Weights of a small transformer language model: width 128.
Each number is 500 + 50 x the weight over its row's rms, rounded and kept within 0 to 999. Layers, rows and columns count from 0. Numbers have three digits each. The size before them is the row's rms in percent of the matrix's.

# layer 6 MLP down (transposed), 384x128, rms 0.0825, rows 131-202, columns 0-63
100:492469446568441498403503465470526492549440536494534508444471463510553499514473575514533505510568541471481562479450480571505520544454457473521485556629491529414468441561574475397575507526472552
103:511601531546569525530425481515526500565531494480524450612528551510440458562481518504546612470572459507596424439441467474556468407543486486511413529420541517546531513500513459548477458559493428
099:484496537569429497429501531548485540604474422519438551542470526524435525516474485468494494482415560413566486580509490563587528482528469488452483415427547579529467486466494508418519524498520536
093:519429504553533522535444477493574489421543486480485505524490586523503436522489478500502443459474499515470511527531439485562548479390496587473504493509591454506479480614474478500546518546455494
100:516542474528516538391508498416551491445506482539442483536417621494563564495549490531476436498447509521506464603549486461450443487453546499516578485512431464525516509550531495477540488486487503
110:418487506504547521576506425511434530468449530540435484502503468466445485487478434549509458434533516445549544541495508555560502399411587585557496483419567463563395438523439442488490503383523478
090:403534463484497482452412484418487469456503497568476462554559467526534438438541451432503458509549422507459495509561550533458496472464468459441552410475536522445496579473477535529629487477479518
105:525487457516503535572513486554516420383443566508507480572476549491529514463424480486529533480537576569488479531481411499486467445476486522477478517502461479505459521453480469483568476474507476
098:535488383468547565544475403529513441463490434511429501486551439479414555581479620538523473567412547502537501509475454487575457516585449441551444526464557527514554471536482586419479535523527514
103:489507549543478592496529432323575496494475541446433427447450532449584525446473496515458420449490436529552563508426484437444563417384526539529485547578560459434575482497521484440455471520616473
103:531444500465502483447428514535497538514447496515500468493517468517618554482422508402619498494516413512513472526546515407458442420563526516452540511468483563515542533564467533430567534404467441
094:510431484496494622578438433564486545425576498523511528498617600449557527584522472597456453491533477490444528520448444542456505586569471530489496496546438520428507528536433545480394454493553447
097:448512434530481483384500618513421497486503533430468471435545427499466579592504543575431394471632493508444473484499465544422539515570534547543559496425488514504514506478507500559465448455479504
102:537439483606487526382441454427463542503512514517550444546517631458493590525527514486430577455553549546529423486524461423497542522518607449538468506457510448513456511535512440519462507440492542
099:540494561452545483382488486495560456482478516520455476477416469549451427556511489608419484417414560617551511487519455492578422581524536450388455502427583411619456453492483514414472461403532507
099:473453490500490462540567590506375529457454431517430503522496427574420497463583417583461538519517543530515490438490488421500474506487423517411532482532423484480457461488452516461472469578494469
104:470527568429439520483430499535560475534453494519502548421492516508438571435440537474559504471455506442471525457547493518475550496465539562556510460501518505577555550404445389536433533493491434
103:470471470511453446495524490543476515517498633430518509602468435377402571450572554498590532539465486471499480501472446450508439563552422523491452502477478580528533519454549481485549511513474477
099:499425486575517484393546452525494583570404551457537607568526493516577486504467467508572394534473474546585441536416547523516616384518526472569510528440494518522574476436465413546480465509500528
104:451674475447462487498476528422536460528443524507530483542435496468497433521517491508522418524484396473528556488472545536417463548499557460563445528468512518550622479576404469541495546494540517
094:555452433547524472527521474526447472549468550527419466494527494499480486465483544485492497520527495568499426574566505528467497493490514499366560513491507557591440492424410550468398481581512556
105:477516515481502490494606460529508582546515562488511508417530593483522515526504437464482406462453488512491545534492450475628629458533505527513473457485552488553542458448439461397438457478464480
099:516462576461478485512447431464496580477517562445515481425391520469482432545292492457516461406495575463419458501503472502571540580444460495527485478481502531506428501468539510443535518516533506
096:436624464535549465507509518475466532530489581476607456435470438553502470546480516464462520461478425539434376474502478493567461503417470492526520477409443509420465550551403489581456567500444402
106:335563459459442414476422596496486538561475485543517542466503404524522365466465573499473517472531483447587410547481513517438444451550461479528532554399478529509457481537499436428417455420550461
093:484481531499496544600521542462497533452466464459474509568501509607524457564462551518487466486482507521518460445585572517505516526423493486472532557554446488524528477508412534490429523571494574
093:504549494534463460472473490512509581534506499557483478448391383542452559561488553454523567485490583618426575485521447451557495515520479501514467518535502508469503451456466477540470524572482474
103:553547552588504480471435459560602514510410550635480556591583463474534426411510506557503529430595421500469520420416571518558557456512540521453526490425497455573488488526479503458490479592504475
095:481502466516583447460448508539597500583571415369510505529398405534517428408503537489523465472473502489497497463403394527565505495479514487475534511493531535519545460431538503518557539554446490
091:558486454557479440521504443495483511553442514572484534472589480483557525536499539575395456498587584476500519498461521425401550554571557530499488515607448432510520506499485423541481535512534473
102:527499481533468479542555521423549634503473532517596554505612526435545468492502485489525520460473518553502551518517524534495599505528528601392473463535567479492524462530479510593486556436528525
098:451492382585503493465483504551532456401485402525488549565438465478494543392503448494487509584509529474454493505477500463639450522467536527537509425476417442455419609533439501483523515536444514
096:501408544542464540486530469550501515564530466396569579474497502461457549551539408474423461552536587460523557564481513488500539363444509541391435472421524479537466511532483449494515542413465474
096:548432506471468552481485533544532576535574380500423486494498519541532493449468443445438520414492493507498464471471544519532453515400574491508480546484492496512518466586442590479522518534466567
094:531522516489490446534445378457545439542554563522577546500491420487550519467384539448441531472459454555472468476529361573479626446616599500608485431430504499533559410468518529504502488465458522
106:523556432473472428549533507457498433507568519512415505539529495543524509499543521506400572532573411557511528476485469521459424480499486448547478504506494480454479479406457324589567452476483495
099:510546515532491565402504493599552520478513491580491442428496587554480476495483574458571425573515476559506412541519509517520518531422481419553416509593442490399565578519500437514563480440440565
096:482414435572495471404494639505478488389438565605573466536527448510499491533570519479497483492525504580467457487411494513449531493527445481556502423431539424431541544586447501490521545397469533
096:546460505549488526470505615456440497564415550603480516430483514524494410504518535494384520487585516615526426554614535540561447563604492571457545482527533503489546520553437450423510578513534534
098:501495484488515505477462498568427470523496526487494509417456522477505475437381495502473575520542407394485537505421435369511538500432480471484604461574477484483537556456390492568471549509527556
099:585361484503498478466503405544641476539496471537462544581558489494551568489563484505556574507484488531503514594483513484577494508433444460524487470552462479533535556528570539539530533426504542
098:528529517587494410449439496555658466542550451498502451440410531433539484426550466479480567508580550570540539435434507507456456438577500606422523517559492572501487534510407476479440431490485477
100:492501514491465459515560546442475424497477489468441525448541458550543538525492489473492551566484520528393435509522528561490561550563544537500372488519533641475514440534488488476509528514507513
102:456500476508444529472474438631472493489472503529426582421511441499502499478427475550501535493441569551513522474473443467576414480526432486468544546464484409518459478524514559526455517523482532
095:547441540478489527465546543502547473576460452430498578494455583458494417453408446556444583509572497545439560463588512570437406555475490559491512554555567537593485445510489598504548474497584546
101:555478541585497574561552437396544400551489486488490582531442595568528536468531422527506516498484509573493487501527474548570423537473485419534387532528481403507407494451476479503628442577502518
095:462532495528456543550458473535503549507509529583535520502412500521479453497488507505514531473466538523462502366594520532549502495431407499536455488432477551504468528496555509410431480538550527
096:496549567567409513486458444544505600522499476502515483497594540482485507506497473599455527427540483567553439509506440571584475519533459482372554506381587494538442511466520512498454484485563549
092:380434465483553456419512565489495491445647532464509421526475514469440469558422582502468482596550581504458486466531529530478547463380543496539524558476519534490455492541504493452441450444544524
099:473378555497546482487548428499501591513442514510527560387547529535596428576511542502428534484431580501402475506470484400509576551490459592478531470542500496525454476475540480481447439534533592
102:550515553497598459511480438543415498546493464527514532425486517457549449488487398476553490485552524450531503551504593475450485566545573441534475533549525568558460425442490437570536491552414476
103:481474502513535488493490506517619587537572480511410497495488518460526606372401521469564500517513521439552423550434616443478439505450493484500550576466482461438603538505469489475507479477494537
102:417512540493371636474509563528410575494594528545511515486521437511559441453475464570477502601424543617566518546546475519505521520493566598466470433389529537448434495511435531562496464481480543
102:518481593528484522475493510466531510552460526569524440501458542535494524497532475519442433593521557417422444488493432510528463612478525494454424552559529523523456546553424446546487502453519472
107:456401565528465467459428562543485451600496472575585446468617386441488477502481523511498503457495519400490432485487561518460484506473567459475515495481491484461394494573411496455574549471467598
107:436506557542526483485564490541511484483535579436496528508388589496489421501553490432609506416517489523428452465495419506472516568515445490476527463492521451569487471461543488419594512531483612
114:545533465490547465442551424478436462492414416501598532461572508410480428448503483438431496483461489512534529459476599435492441469511514550441595470428472499556434511376533599475537544554479510
100:478495478441535476503506522566558459596509498490460501458454479575467460487605516455492525465459613475519437506450453467568465450436453575471512493448564503517464521442587473501469427516581494
096:319499455540525498499524626491572484505507398485485471460490539501433481469540546520509481484440484375534478406556531532462437464465454561533502510467484463447501453583512487477590499585531484
096:560468521406453546566511525425529511497447503479520506477471492426424430481500495508421513504559478483479432553515559432512488477519467500374483529423539504497473435511557423510467533418419495
104:522487547418621494504570446449619456500538507556480479452418601572555545575461483502512512473510527536575445477438470431509514500509457421512544485571529349551452516439459555412476497522485468
109:617483513492484492407451550439556491457497522571467494561592496506601534483479495553410505489474424443466519415487576428430487459477466533539515424448645553443470480560441541510543461638477587
103:517492531554588471513500506468509488495438446465546472422530519421486548507490530542441557439464489552475407460498492435443502545506401463439523523527598521438442489545444504568439525490457488
096:408490446449440431479465476468439405484489439406502564439450504438536513525448603531531481521523598567515397526525597516458593470562519490506547586445510629521470535436514435479483611463499546
098:535535466463472548586494505425537547507438491499446452560540520523610577485573539462535431599543471543538629527477430557471603503415485577475434462495561580536543523438566515495457527549449459
101:530456509447541422455496607469589423516572501467499424399428524575549471437493444498483408415542463508542515471518503498477463502492457448613531481536554506552562485495604435524580472444497485
108:570471533507497483530386532557512521535461479530572516445468495498465429585503529514577585509456483484475429499500468562574605531552501487462435394485486519461561448480436545513585552496534536
096:469507510456447494456492602516472618497430480482507437460426553471540554476552471541505501478488536549587475568470503517505445491435518516521567437409496497452498438597552438493457532463524521
103:425697488524531472455568457452435474497479510514537481589461548505422503428451425501529481449466492512486520530594469554560526551517507590462432490545470486531534516530556470477484505423529528
101:489525436534555588479537435557480400524436577460486482470467459512478493587465462509548484467501486435505470381510475476490590604501544458509510470557434518572397413549505431431518506467502467
099:487527536470481504442473560535512481513577538543520569541543395609551574560424534448490434451458603456518592455433509486446598521544556487495396589529489516511465423495468449584530521452543459
103:451439526532487501463497534560488474428511463469481474565473400496402515400569577564469495484446488560467504544495523583474509443561494504476535536526500529505509535498431628561492595521614530
# layer 6 MLP gate, 384x128, rms 0.0828, rows 132-202, columns 0-63
100:424602433527478529533486467536533494490510505527494523551485451449419469494477363428497465447530483526488447466618397478484488483501399484427409420461477465518538481374474502538488399529482470
094:468508558576451581520496533593425482509501537439498548579469542447487444425541586553483474548392551540535585565569543382568487510532476533484468457479575456594544431439529448534553512511575507
083:471555512461450468545480507510595592490508489529460530537462429545430480598540493531522432536425526529547503581517511471522557568449498460488470475522454434437482542535487551414469546479474496
109:421462499522510433511523454455425549547492487481556517525459416566391464412525523517540482459513469490512544523467571453551512471425443544434429557461458440512492566511534528433498492465449539
101:432472548464444488528497430481412590534505594429477450435468447386521530530475478495468493480497464456455524486478498519498352399409492508527462480486453539517478472556459478496526519495550455
100:515421513498488439438458468519431404634483439561544472511551557482432528448442504569515513559534489551541457491414548426402433518510453515428446533427548507560495474440502484495529539489563607
106:511519549558468533516468570549557537505535545584467495471462525485323533517475503447450559460502501489564529576501456495469551419556458621446533452477559530543432482525614481506559511555561484
098:381512438641548460430543482596514491568528497539543561471583526544433551584496649561502461599498432495488503525465462478492512595531458457542449452418513506487515441549538492525481507330504519
105:453553509437556602524498404429457582539489501492415551446475476563456522553455517432526509461556447520538545515465434538378549498522478490606509455439483510466557537526429419524501482565527455
098:558565506483448456523489519496565486410570501563572415548504552487537436440586492539510479460503459468533570596455526591450496538420455591464616570595521535398470468469604561526454503419511527
103:608513565485525491523565523495389374367517509519547487432493419447541471470494406589469459537467492513525461446571468579409414514461486467520525498503545523512518491465533498596433452614521463
100:474547489418465571539513532574460542534472501449483459555481483432503543507500516532557416467434385465495471429465467414512451529494453433446545532533490433458545467486530508466522511564511554
094:500525569546525431478462461495535491560485514640514489516543514470467493539451485420460524496546508541585412499551549505438534442432472505424451403508449550395540487520500443442472424484500494
093:495499499505575505546439508529518531496462589456491476527457447466452436449457535535435531533542502486511430483485473549553546569491539561397516497545524482553426521513477456499425475543493580
096:559523497480404464494532461560517363565465633562525606499457529439552547481452473559468440457488523500485402474493594573502441481464472507548513516507433478456543465533418540493531427483488564
101:512523504546462420440444506448514463489560490528417437508463548586597461479531524485455563508473508537447422529335556471512496431410598535521568589435577463487396528566458489519486508471534488
097:446593480552499507478543531451483521457540468513549523521425514531434503473484523554528562616558499503445579602524468459485448531553471459500609579594512442418504509588460537461525587489574465
097:599532529428486426499565507514581488481534494415462472512521578527489502620541569522490424498444520505520548509458496495483454439529475431552569523456510561452450491565385525484394509575500549
098:429513496449408504562440546493516481487452523513597448582471484435637580525442503518493425528551450550418513397425510484495526451472576468518519501560502466509540560544403373502530613490421440
090:557463472549475431483448451501417432501491506534501459419450530426486513562461513599463558492523481572509440534513497525421495418504522571492471501465545563551499515545492527438460463462518514
100:386532538463491512534523507526457429554505473506506432505519445550497463383529412408571566381563514514490510513568380457498360510420485509538526524521503521514514462514540548430500539447478413
090:484428535542414499519549397516541481380462473572531499409490448484534628474519487515512429398526534545475510588562459487512499498474503574509478639483547486484472479525587450449555512497538499
104:436495591549558474536506479487466511414554559538536485475553456469501475466536427556426538468401441497498442511474476507459400427482453544464512501525481477552435503509511475530496470422524509
098:409610478509504444529543417470577539486483589470399523490562509550392559483417544376475559385602532619543473421454513513542466443463450467517556568468569558575470476521603417495513471541502440
089:505518464520555528462475530482547580508517500495469512468551427540518469499434516557480512487522501557443517371507545501498546414486522444516579495536459487412488530457460508542450516572433585
091:493470509568544518468428500471518501591488564558470433508456420545485566618499456567483521544435499584458474453541457546543475592563382547545584429517481521464486467521465590502407509547517568
095:497463481549488478415430440531524495513499523511431510440428399454539535531395547482455478449547525416501509419482503493530522531485512505528521542628554462539415498557481566468529442521463535
100:527528483528466452479471484447403529481501476608483450490407532475515463486546499526444495487453523510524494449494479570531417472469503582443468483428398436472572457472563450458484567545543506
091:511522481398457530457516459536471439440445512496498516504550559452576455466434555552511526456504459532527493449461495477466497499479566521495508522573530654480554567489483430477452398569422448
102:418451436498518527542562594453499460497471585504537462514480460440502521497409448539450463520515540570429450378537506608522550430457521524427504507544498604443482427541572547468449484451536498
096:472512434527519535523588439425552443542444590559561491442507508469571555448442471447428495460557492500450444586549452533535500489513564522566470521562476546483491477524467523412475549384517480
090:455490488566507526457534472471403512477507445469447481488420523557519456540476527495531454580486459574513387411451518435475453535445456558483433533619578537478499498422451403454421451473519421
114:508499511456590506545451565464589491526511555474542467513452487468408490421553483429502589570536449526489446474485426392489470515635482563573510509528501438534380517498461437451578471474502494
090:513524490556448440475482507523454518548571488526531460636440447408557548472474493528513489561561403455468524494559416532445537544550520462565425396527527471450468542527535488534565491482473444
100:439532468442469530453544482496520530567517458567536385504498467531549533443556506504459542468523420542655474526460524498463556452507540546499436449417593468515565479558411441495493560577435569
104:488532519425543471499561485560493489479463459685572488445519499433382567466497446509425520471488539568526510394472441506517508476490516529449462581479499443579411435581407506470507531507493415
083:539466562401491441508566447490488413561471413508522491510474614473532541579375487604448587464426450476513531470593471524560507527559516546496464516597506523487435495456476488506415598508551513
098:437505595550526472484558537554503490537426559469493451465495462458555570552496483508483469456499443525551528463481463561615563483518529480518448547547496504476468623503464452534479526488530548
094:539467391579522410510462466519520453498542441487502539587508484477434541515432488510464524492494532528491556392561529557508553490532390504488556507477437457544488532508571584514526490462534532
086:554485438489546487586406533515439458473546520501568542518587455562490459597456476489607496490538526457526494523576508433525475537478473431552474441469512541459507562447461510567547461480507496
097:473475426497411485494493515416497517509595450513504473510464576422570540423455511587471580424440509571624443485509453500428466589494547467426601457484547547491473507519459606532491433475574507
105:495468476584475403488451472529457468574475497570498525433502532429548501495394560482373513562424433572607521620449539486593485551498469539508479525542531493456559443445521510540522403461534518
116:400588503456530451535502406526412496440496521532427465602496486504493554585533525459510505497522582454556456538469427487495534538436540572476537397448533491433510455538423496444514507604527438
092:535474509438403433453465461446513410506527455481512440550493565569499428548455460595535520568481561512540533582565495529399469590566533523444462516540505516508545460538522576468517491424593583
104:569503516443420513494548510430572579486369475488386413471568524432509442464476510495368459523482463434492416500500422500497423528499530558531434571535499518569361551493564480533533499448606480
095:551437518608587557555492539482457472509412491553506423542424531508388561480547554538544425464462525550504403457588567502515465535505539537447466425447470515515571537473612488512406519492506547
101:478466378505532450529502490474423345473442536431501473500507432463478533592480507470541469474467498508445488453499511432513451469404523408456528612586435419442488520497462485486604512521533463
084:428632521542430492481502552487557546479499521497449541489477386511371497516573517543502600479508458480470510470584523418553455512491548512428465548608536448514423521459462504561542515561521423
103:405561513544562456542458558555455424603575496505508472503539542474435521503422507468484492502494481483451496477559375496484399441475503445463471481494528401495506398513537487510506414417538445
105:436552330390556510460473498398450463583433489536540541568526461564482442444503454502460479477477443488490545429505451481595520447536572460395436456563486557444451517424462484554518445525496422
099:580380491468491497471597555584493484435527530513548521524475434395504436547528408500513563470535572521564510444518580470554500550515533464524419397493438515449525565509459553539507511522519479
098:451476474477536436555506515556525419428503496474497478584488509508582632471534539391599492488501518422445524476528504452468416432509469535500433463441496490440446404543420426497501501511549527
105:450552440471549497499471511554565490386466531481440468540444559432489458478522492502515544522487533531532409513519495603561444414432435482514482489454560495487569364529387517484533503505552472
108:509574484529531518486485504457498461537443549427462574457481557516516485497491561529510417589596472550473542527560442590421534525516482440547444530550501473476455493559425476504445493500510422
110:515509481436434465550601531387445443537415477541474423598494509376509456495369497479520525612447519439558497507479566404444491512526477476502504465501514455441509472531438484542490442517482423
115:535478482514585472635618465542480507483448497475477560493517418531486455520471575588505502478493463479507452419451586466494448458413538554520569488568453505483505482430423560479415496557411488
103:517472557503515486485466457531548438494517488488553507521510455535474523537510411547407467474548525411413550446499491579479435508490425420518607473449475521576419626510507493467595618471520526
082:458448504410572549509460461619483496571538555549398500522388561498468473606483452547479635480546517514513538550531499435465562619557474513451517496485463492439436519469544610450465483516477460
102:497499516422313526442647493483458510534489516515414447487471461552516489522460497475457573439498498557539460535599501482427480520469458574487517532433524565471515534508512513573542465407464471
105:548583496556575544544461441487516495511454511535527516450566420454525439546496506507474480530483469460583499549536472634564448498448539510493393608517505498474509452531487525464546513466545461
105:530499510519595478537500436449511564557572504552522562442490517521552480536523495542522554383441514438575585445528503425463497467483432465457579512572552541533481632466413573506431541477514501
110:511527545498544615480481518501512516395478572626547552520555499532493467633501465507480542477598584537547453547494436504440473524520422493542536488503558509508424623406487581518562441553493539
094:510554488538459504528547443458523591484479524550492373507527500525525507504609498475564557522488456370472578563495457560533410478533547526473423469547552447498499551463426592527487391487462519
104:497517485552452450576510472465525562514473464508478390475512576523493522469411557558508480480485520582536335516450472509541477529521480574479474571449480492519434438511502463495551409543487577
097:426424581543546539471487536511537489487515489460525545580583444559406576486559496512463449511563574449503589580408566498476468521401554479542584486521458516448417544517519451504608496467458527
097:507551630511477529544490412503473492479429505480529551436497542530492477468507546516503487511505462518503460529487505480486500427524484485473507436529502520418556458476525486470536461449431537
098:538563547449406513376503517608529599517528465616448532493473561489450574487463442573495498457542548466482501436467532572457482498448517504510529479425472601452506638440428415514514603467497442
100:515494464566591457409508522523549415414558416432490387524522469504599542454581487457494475420547451542535525472447436502566410433517401519514442376528482439472547513479496490488623491430480562
094:423532439497604517561599506553529505463411539484514543516522496504460578478494427391519473495490457481486512521493537562597544473553524523479538515480545520527387444552515512595532438571433450
101:428407583459606447487519506511458516535460492568431468520503543553594558592497473485468513580488503477475524448538531442500523494412538510429535479515480538594522486491496491462568576528533547
102:427399445481466491457552499492466507491441548521440548543552433444512587511532545435555539500453443492472456495514487499475490537534416498532571480497444507516556480461508504468581423385424418
# layer 6 MLP up, 384x128, rms 0.0827, rows 132-202, columns 0-63
091:617561492508473467496493518480474552455569475458502476595473509507509611599497536519478561564477547504434520565403557463523480528577553439611606472540503600540458466532525537434494571493535527
098:506498482544417421500547541500545567557552491431572594504469499521523516493429426409434509460565430465527500519519459584490519426485593432505491562441511616535398557521484535409480579461500451
095:488497457544531520481477447536474478501445439536543518525455523454506431556518511449479612484459484493486616417448439542582533489538548467486547523350543532543536561620531617507446500502536563
101:504499436544482486494446473442469538561508436518524411526584486499440433449489493517650509492471389529434528456508499486515416475454448538472477405516353481533443532523572435566510431500498536
110:449475428488517451523590512574536539423460514516500572494517427609489459464457522476533433495529569530611499456458497521577549475474467579452463486437512396534460501576503465517470428428475485
094:522493621508502436447540561487516548546546505438516593466412503546550429522563593459483503421483461481510578540456444580574527537503436467549579548547449527528536457630522573531465571485505444
104:435562475492527550500477512535513451444539604457518439484484506397434530474457464516511550564532427566504508557468464521460565503514396501552473509477498516480416458513569477523505406510524471
090:509442518519423477480415475546495427514507532472456500531454580528585467478441447479508555518568602399485498449568470545481517472542432611523484492559574522557422538434438464517557438419532491
103:495441566549540514470565429501489539494485472503535539553366462491504522484536584394510468536524534506503476500474476495512519520515555492483497551542525458574543553589407615527482429449522499
098:459487430437536484442428485464475513621507430478515515538498532415488465491452517520525422566550460489482483496476520414549442505591495523458438493420467420589487521504485549403448511435528438
097:558503466526493512448450584481538438527478528497484524473356478550489462550481417525482537516465492512452482612457538498482522495490506464457472464475535484422463430460604491515539379461527567
091:446470393469510550428354398584478465451436513576437575458456521464590478435497568508503479563543512501503477535464585459505516552605462455483452485471501479573537505535505554491612496519498544
100:484491497532385525536455520499477517473535548517483515571523474456468523546526606424484399574494473510434465490567528544522486537475518445530492536555516478526555424471574537437502464525538453
098:453521576449419510439453440512444486495530535535483523451581569475527534485491552536495473498509498472521594562450560476511472471486475482499456543506461511470557395535526512541585524499518454
100:471500481540500617435432544445439515524473453487630466378582531526512483549482498497552508540517563527481610492540528454500550476545501559540594541508449564481509402453546534538500586498541415
102:509444472471530485565541641527501580573466535424497564499509501587508510512491503567513448430405521476599432495514485583573473410478474488543523494459507569372399416582503460535523577462497518
101:415497578588567420590491459550461493490509563483458477427448489467469529580605563533586555564470545432516557483448528583494444576472490446472519450459610521661499419562552513496470530569590523
097:498572433472454422449511524455445406539471565560519568458424436554512448465526549555526525436469511437479551609524446458478548527442464516563516510508543482502448451505479564485512454481572548
104:481562474584530613532455481493462507556539475489391466436472516492509494476542429468487489507525508540498505502491434457509506468482540447545492530433535552441660616497549443443527549560490518
088:527575507537525561613507570426524454584585521538469444473524520535454560528447570447497424424479481473440572446402434472456510440555479511561452525456438420428527473519492490549536472450470438
105:455510569470476558477598576497479559497397446495546427398446508525432462541485458468571571442366425526427570560425443536513459428502542504502465541519548454542576511421459450432530498549423479
095:420465511523532461379458550452400440527506503488473383440516534562531543502547514529547476514508519538518473592529476572505464510429412416580562571487512525522519562535477540544526480560499475
102:509595496427491502498504480553514481468486451464566482480465557441519499447583448489502578497579599491456488408540436511465491472520513524452585502467573496502510464479572556481494466415560541
110:457469577459429561488554562554388509557573466493589546461440460477536524531458487550470520562489545462579417530464501489416430422465516499548590486488440546517538593493505447535436552421464474
088:543549469480547479372497467466602521502534494471531398536422529439405439493490472500533584465564473467512455613504440545476531522603510556491489531477534511515518496523499470485606439520497558
086:556508544431479470518593488516504503453474459492459596406482511558461421422559627420551473371599448490526441495496482502548554457429473431512438466518425477441502406462498437495499491439498491
101:569489549504450426595541551485535531533376466572572508614534471509429480470522511467524506544473448448490499600544533526542580513460566573536502483429471503603515477512477424483477589511572503
099:564491478508458442539597549550389505385478515449528546457543484412513563638618428555527489491466470486472530529537420508506464489485500473548535451507504447461469427437412462449535470479450504
092:486471517524518511483490508556539440452617589502500375483585523383478530487579462495526462537461517508475588502466547552581487489593505461459477541455527481554616522488526576518527448466507546
101:540440431510400517578502442502577489501513534519489551413429541503440414444484396499488535486504483470475424485487474472504462495559525506482494492527504469434537502471521530633462417456572545
097:534529506474574400488450516486596452420446493464586543503574520524542476522553544482528543534450528465547503485506542448513465544506548537507534588494580455461507440505400544425471578528459522
096:513520426508481499472505601474484480475628530592576529481459416488483492470500553500582499471591585456436520543555515524540471555587498388508498402447477509526489460499580567517487583413544493
120:413502560426536563456413411394518507486403433445542602477514457529451465425540544507566531508534532566509490535458531533471488444491538534467590443548506491498428478439561437490483445401465544
089:513485504544458561474519466478527499572521533537433463577480510563443431498540536574487483530449560417517485521489460449540491496426390501544487461452515593457464526483476475501537440536476588
103:438516530505457458465489474573519518455519506610502508523563461434567588514512477513476418493520527543567428623504557546430417449485537430474429502529511526530488448379492500457477534487502426
100:502592460494501437481554450457467514530425495525476514464513419469471541495541502576470483511573471498474507473464493459450517498486436445539424499477462512442490502580528487515389504470411511
089:519550571339481489541551447472476451523575468473474571513506467426493493441461525488502503531509465463502518578615456589547499472573531485497490443511485535472417501443489438585509521495513429
090:468503467457383601473520500476527477555544547524475559509485557502457460393437614465531524491563437450514491529441386459500511435546536537503509524503529479456475435514529574481433520552445447
097:557495445431490519560492509471492486504548447494422520543397468485463483563403511538496497403495471472449585502542476506495476550502445510553465543504415552548489530457455502431477525548519549
092:508424441571449514592474469442523454484450552571517423542655496513517473483473508556511481513505461497573465505568555610546478443430552468474475549433492486513504571586556543451404458507433491
097:509498484443482512363434516470531467537501458523569478495510434481440524535465512508379538530451487564570573487468517512500556501484482492536477501539526432457504581490432488479542473503503437
098:473417488461491499588449488517520592486511511576491504442435514528473498556492491483489542551562484520533465529474492482477452535521531564400457508440433424400498542435480436578477452578505530
120:465467473469572608501595476459390562543530409425505471504472521514546481399592534524485447505447552548490533503556415536523565484539501531484543504563467434535431488465584557390557539474483444
090:597545547493541639519462569530442489476524563477497522509530476450536552495535533499559544458421505535476515559521486471526554552445345414515515453582548467455469537434449489400430542393438488
097:535531427625616569542495525458522511496543429517523575407526573590510517493498529480491500486464564492611528455490478472444530556464547413554545478490476547470503454564542443395533479509549488
100:612495489458466498451434465520613483552503491511460510404566489569516430506442506563422562459481463494487566463509472542544472560491548343509455517539548536516487558447501465429515583538516494
099:509459501443539564520611552452521430442471496348457515528528432538569566516445507463518458497467555523581532596518513498475486542518509439503489562501504523508484445491515535538536594437630576
087:464533568413452502497398460534529562463500527499494402550469498598486469493491446512516505504524507495527516414471565511457519459504466561461520420543518457523523484501578582596625518487579455
099:482459513533456503592543580440526435588512532487455627538534425520524514514495464466513476463462557510465483503495442441504464499449413559510521434488450483472543500489523498527499567428515492
105:494548516540532537547465484525490536545471592481518531469528486460594544510588583477467502536580523550491456565492436532514536338463578439499447435555507522571442465470534454471439448566504538
104:528500547593520408451590412474500539473504534480446487445390502588523604487491555455519542555575456526615408468561465581495422583458505565568445570478380409502585502553482503464511487489433497
108:505518404483539509569558564459566488531429388526511451509530500396510590471558581527522443449481601554561447511553553391543508435452449515583439494513517595528514472550490599530500423560535479
095:521494487494549565476583437502642528444567626494496399487455511557536512422408436532570518452545629534481415496510402448506464627481395465556391485483547470516556538467515461464433584530581522
118:464411525491525387488442437512454627538480502526536422486564515548419601513480436495513533398389490501471550470493567508480443460434542582480435528461509459487526532571487443528562472437495551
107:553471500535461503527595580509459480491445492484456489549485534483473414475516478426629523480404512512516460479348480500455460558541493556527512516494524430520504439481452435440556507427484515
118:425468400516672517578548444515439511470482537389507537598461510437533453487492520528558477492461440529585468328530516519502544446497421403483474369449495496489594524466487453477443501520458523
099:503502499429546421540538488485386495580535529501417549464512386503553509401555540375462448493444514506594498533479541535510376466437481435524450466512458435493478551536485424466434505465553475
091:396493445466590508465509532569489507475539502568439465508463435482416546499555576569600461545431451483535504396567488509490526556533583447546436478447469449511495424521497443459516520524519530
102:491468554524478527472506453484499498523463451580537443471479413512510446537592447560570417513551548573445557521590451485514519497544537541565461475467459470485536576536476619503483493529451455
105:497555527552517491396480539508490553549579521448570520434436516505524513518486488444469457521439440470534497536464499554493494556458559480552468553443501505508570586516546450467585496461530482
110:522452499446492505501474449522456491460556495537401457601598469487525578463397471443468600566510522476424568543585520423462494487442496548518496422433471543547495602524453519533493447615538517
110:501583519514532551439449471574515475536490509569383406438543436576452503426431572507491524494500461502447406524528431527468590460477554489525527514554495508466424448516450520486496441481467465
094:390480449424456529426571424372513549571537485495475473461489485531491463457451480502584512558554559489559504483530393477465501433556512536481490571462488516482524509542482519561507546479423459
103:513496481461514528480541463568585434506515493521528468466518558440531413515488425590483499389539444507395472536438365489384521472434442566500535481498458462534478464426379529649438516536530532
099:522576513547545511396422454516402372547553492513530474450524438562435502515479474471490411525497509458521503561467489456569459461514425484508496618479517435466457504496541499469478480485508586
104:537452538674510537496479517444439478490441495463527559408469578522491524521546607510439599595533502488504493521539462600519545544580482469459449441552594464506473424548557458490538520449489573
093:600447531516533462585485536544402498485489459512439494527474530477556422526515429506478456494515573522493567490493472459572513495434430518482583548500516527514438512570484524470490380487519487
094:525446504504550484558547422436583621568539532494565513509459539423424567537414523498541513522578406458495462460520448532495495474414516567403573567453496491501422466607433511489495466503530564
095:497493483469501544551536443443494621499449526452508494479445527543537500504461462493458415490543372551490474527506558473534500497448570486512409469440553415591451523494516535419415597459582479
095:505496526536374469506567453493493530505491431528468556523449539448432578444526493499400450486540520396514381607460491478466605538527477554536457592504497507450369461507539527544536552543499412
099:434439479475427511577402410517500552480438467458488440445550422553430583530523540464522511468464410437543514481564433536481521530551434540483572456530499494524572499507463548516565445514444439